Part of a small language model's weights.
Size: 9 layers, width 256, 2 heads of 128, vocabulary 2048, 7.87M parameters.
Each number is 128 + 24 x the weight over its row's rms, rounded and kept within 0 to 255. Layers, rows and columns count from 0. Numbers have three digits each. The size before them is the row's rms in percent of the matrix's.

# q: layer 5 attention query, 256x256, rms 0.0539, rows 222-232, columns 128-255
# k: layer 5 attention key, 256x256, rms 0.0526, rows 222-231, columns 128-255
q222 117:081110138105113126117140108161131140137149123125100121131134104152115149140174119124125118135153060131116175116120127116129132142144112126120115107173139106110141110122132158114133132106157077126130186115122150135116144087096142123118082135126156107101076174136160091126121125135111129148180138127128091111099161134157091148130083105135144161094134157143100112138144130136127102107132
k222 105:121147135148094083130110125157127133142129158127109119129146072128141166106133126135107125135141080123123146133108089166129130139150131131113149113117139137143104139147129123118150147132117123125134121112148127106167140102132219186111127101103020146113096183106133104146121161145132192148121147138153112128144134088130108137108116104135141131125127122138118129118127078137134137128137
q223 105:154080152153117140146115110122140150134119103152109136124124134141113161116118074155137147218099132104109135151084163107150165112115159164125152135148145141128116104140132115134118127126170138127121122148144151122108134126138134162123143138105148118118120120139118143128124154178106120111121133147149102142164171167161134127155143118112083098132115179156090126128113110135122108122110
k223 105:128128117132130122116117145098112140109123145138125154108141158130144118135134075114171118121142125126171131142122119146136086103087106148126115126121096156116111112122154065158149122195108125139126108128117137127117086125120025188143113113142136117148125114121090124158133162121130080078127145093143122134121118108112174149134144134094146146146156125122169150125142118104130115147130
q224 101:140112122127114129149114106121194149095126179145124126143142130145095136118146169113131119130132166149140067144105131134090081094126126140125117151122144184124160083082159115144093132123141102133119112134155166091090157144126144129153127141114136147162125092167119179116115132134147127130121115129108129098151150141131107139146175139133104168152112159113133149104132123054109115134146
k224 102:179085139068162092142039155116091129079140153152116133157103148129094131136119140112082104146097137141132121166129120116148150138121133112123140190134128129110140105144117106140099115164130125138147097099137105131099100130154204133119125123100132139139167138162107130112105173105132136108158091150112142131163140104133141072159144120168081156137118140108117151104108141120089121068109
q225 127:128128100095147137124130107128180149112159143129120211171117101088128129127151086131102132109123142105109126122152125078083120148128158095127145120151188131093102098105112139143125122112112057134124100088143155185129145118111149122105086134129116140108155163133142100107114098164122129150141130154159154116095116132129110121117097137159091188160128142107095103161129156135137055098142
k225 109:125122126134114084135086115121122131120117123136125130120111101100144125120130128123074104136126123135129116118130134129135136140124128111121140126129160123129111134124135149152133135105114117138112122091130122140124146115129255194123152120131029152108131184116138119140132145125125162155132130166166135128136155117129122103115135116175122150126115136124124131136098099124135120113147
q226 100:118139142131153122123120123151142128104122171109159103094091125135175103147067156089129122124138149137133127129143094141147106146137104100162138096143108109121121170074203133082140150103126093096117110123129124122187082196147130130098139099169084141178111146118127093146114099106130134137145111156129155129121091141084108143114165118125164149144125107114104059120106125088159136137136
k226 098:102140122124145136138177131131124127139144093147144177148116155182116109140119129122161153115142141132127131116138129114120146139110096140179128141115126099169134144136097163080097132098104150143126165121094113141066141124118007128140135120143115099113122144130123115139127151142092160103090107139088130145101140126156142109137102142104146107121097142135152123111131124168121135114100
q227 114:158123145123155166167140113158094142104114123220129130161121124127127152137139174128110100160124137149116091130134154134129147140134129146133156112117125116139138079119099122144135145131161135127149111137156148142110129119148130151079151111174138119114121121112073124126123143126155104147144118136097138134167167159107132077163141148119105100132138137126096085117121112133095154138116
k227 114:122084147121134175126122153125101139091124127190116133153117105104147100131125131140145135145151151146187123128143136106123158150087118170121158113114111129094116089071123115167118130173109145104109135156147088148118081139124157157136083144150153133141123183117099125112129147101132108105123105133136184149103179140095146124123143160136104094137150168089119115114101138118106159126116
q228 118:203094129118147140109090172118114125094114158148133128124120127105098109157143155119110125175113125159184078137134158124151139123107115199129157137131108130126135090118141098180135131152158169099134119100135104145133097125143116153157129118122141085105126109132072160123169128101106124117155109114130171139135107150105153139168103142151119133128116145092113157115152110089079164154142
k228 114:143132132148152157145136109136125103101125114150139088120115114122118109113154137100141150130137152152153108152135117100146112117082110181152107144123098144128105126120135102173090135181112175117163157146148138121099130120106095113110114123152177129146111114121093113121144201126103109101144109074092151092136149130129145114138139150119116120153139162087140121092118134119098113129140
q229 117:138144072105118126128092164146155128150140137037193135098156069116139176155145156130125146125102152135137169153108116137119096109133091131119119122108148139126189144153143129126158102116091144110159138139134107097138139170155141113157101144104148130133100116099159085109115097076133132126145117172123131141100130126123128152122145152150128137120145146089131153137120142107171123101143
k229 118:117129131117119075128095123133122120120146128114119118122142154141100111128138138106086133115136112112113113088123165106142108128133118137124093141138154140142118141141106132115149145125152119138134128121149129140135145139126255131117125112117091138114122168138117115133129148125129198169155137132137115125148109112135099118138113112160155117116106132137121148123122111111122124135137
q230 114:142144098105150101132111084155148125123151171124130177122104115089132133112129149139098110144135184092116113120157124110115138128134123139121136142125153132130109172105153124162125120124098136138130119150155100127118133146159152135120104113151083136170137148100136135123124099151158136152158098141128118147130096142098087067139122129166121157154154146095128115102085126067111120096121
k230 110:146076145134121063162077147126115131131140121155127139123122128142136104119135155118097131137115150114164112113157130100129119137126117130137140124107139121126116146102104132142123134131131131161098122110123110156104111134116240175127120121144008132116104170120139122122133178118122163123172150166156125112121170152122098132129096143145107108123103141112112124116120112135128132116159
q231 107:102116192143130139098126115150102091138148116114123081083113137161164135161154122106146133087118093134133141107112158121142146129107170146109120138141097130111145145189111167119137174100114107113128129101145118094110118077103147107118120123133151145142139131090147084139098137134070144149153150135133109119119103092133103154130112048134135125122131147126103144120131117181126124095151
k231 101:117125128139062100138125117152116129134137067169105123134159106143131143115161117125117111123139088143100154107089122140113140126131137118117140093112156138149120131134128118110156120120143125104106128163144118093146152130147166187111123100076095131123135115147139144139128152128133178122118157128140099096138142120130104111132125116118132084086126108142140130139121082123111103101113
q232 112:108152160134130125135152149129081122106124122153132123118144106193161160114114181116150123143096139142135134128137120132171129102132139106141101140117110116134150118159138123115105155140080107102120113171148097102135151120141102130088129104124139082141138113116037093131106127136128121112118132107113114143118148158133103132149147132123118109093123157134149094107119121110155147119110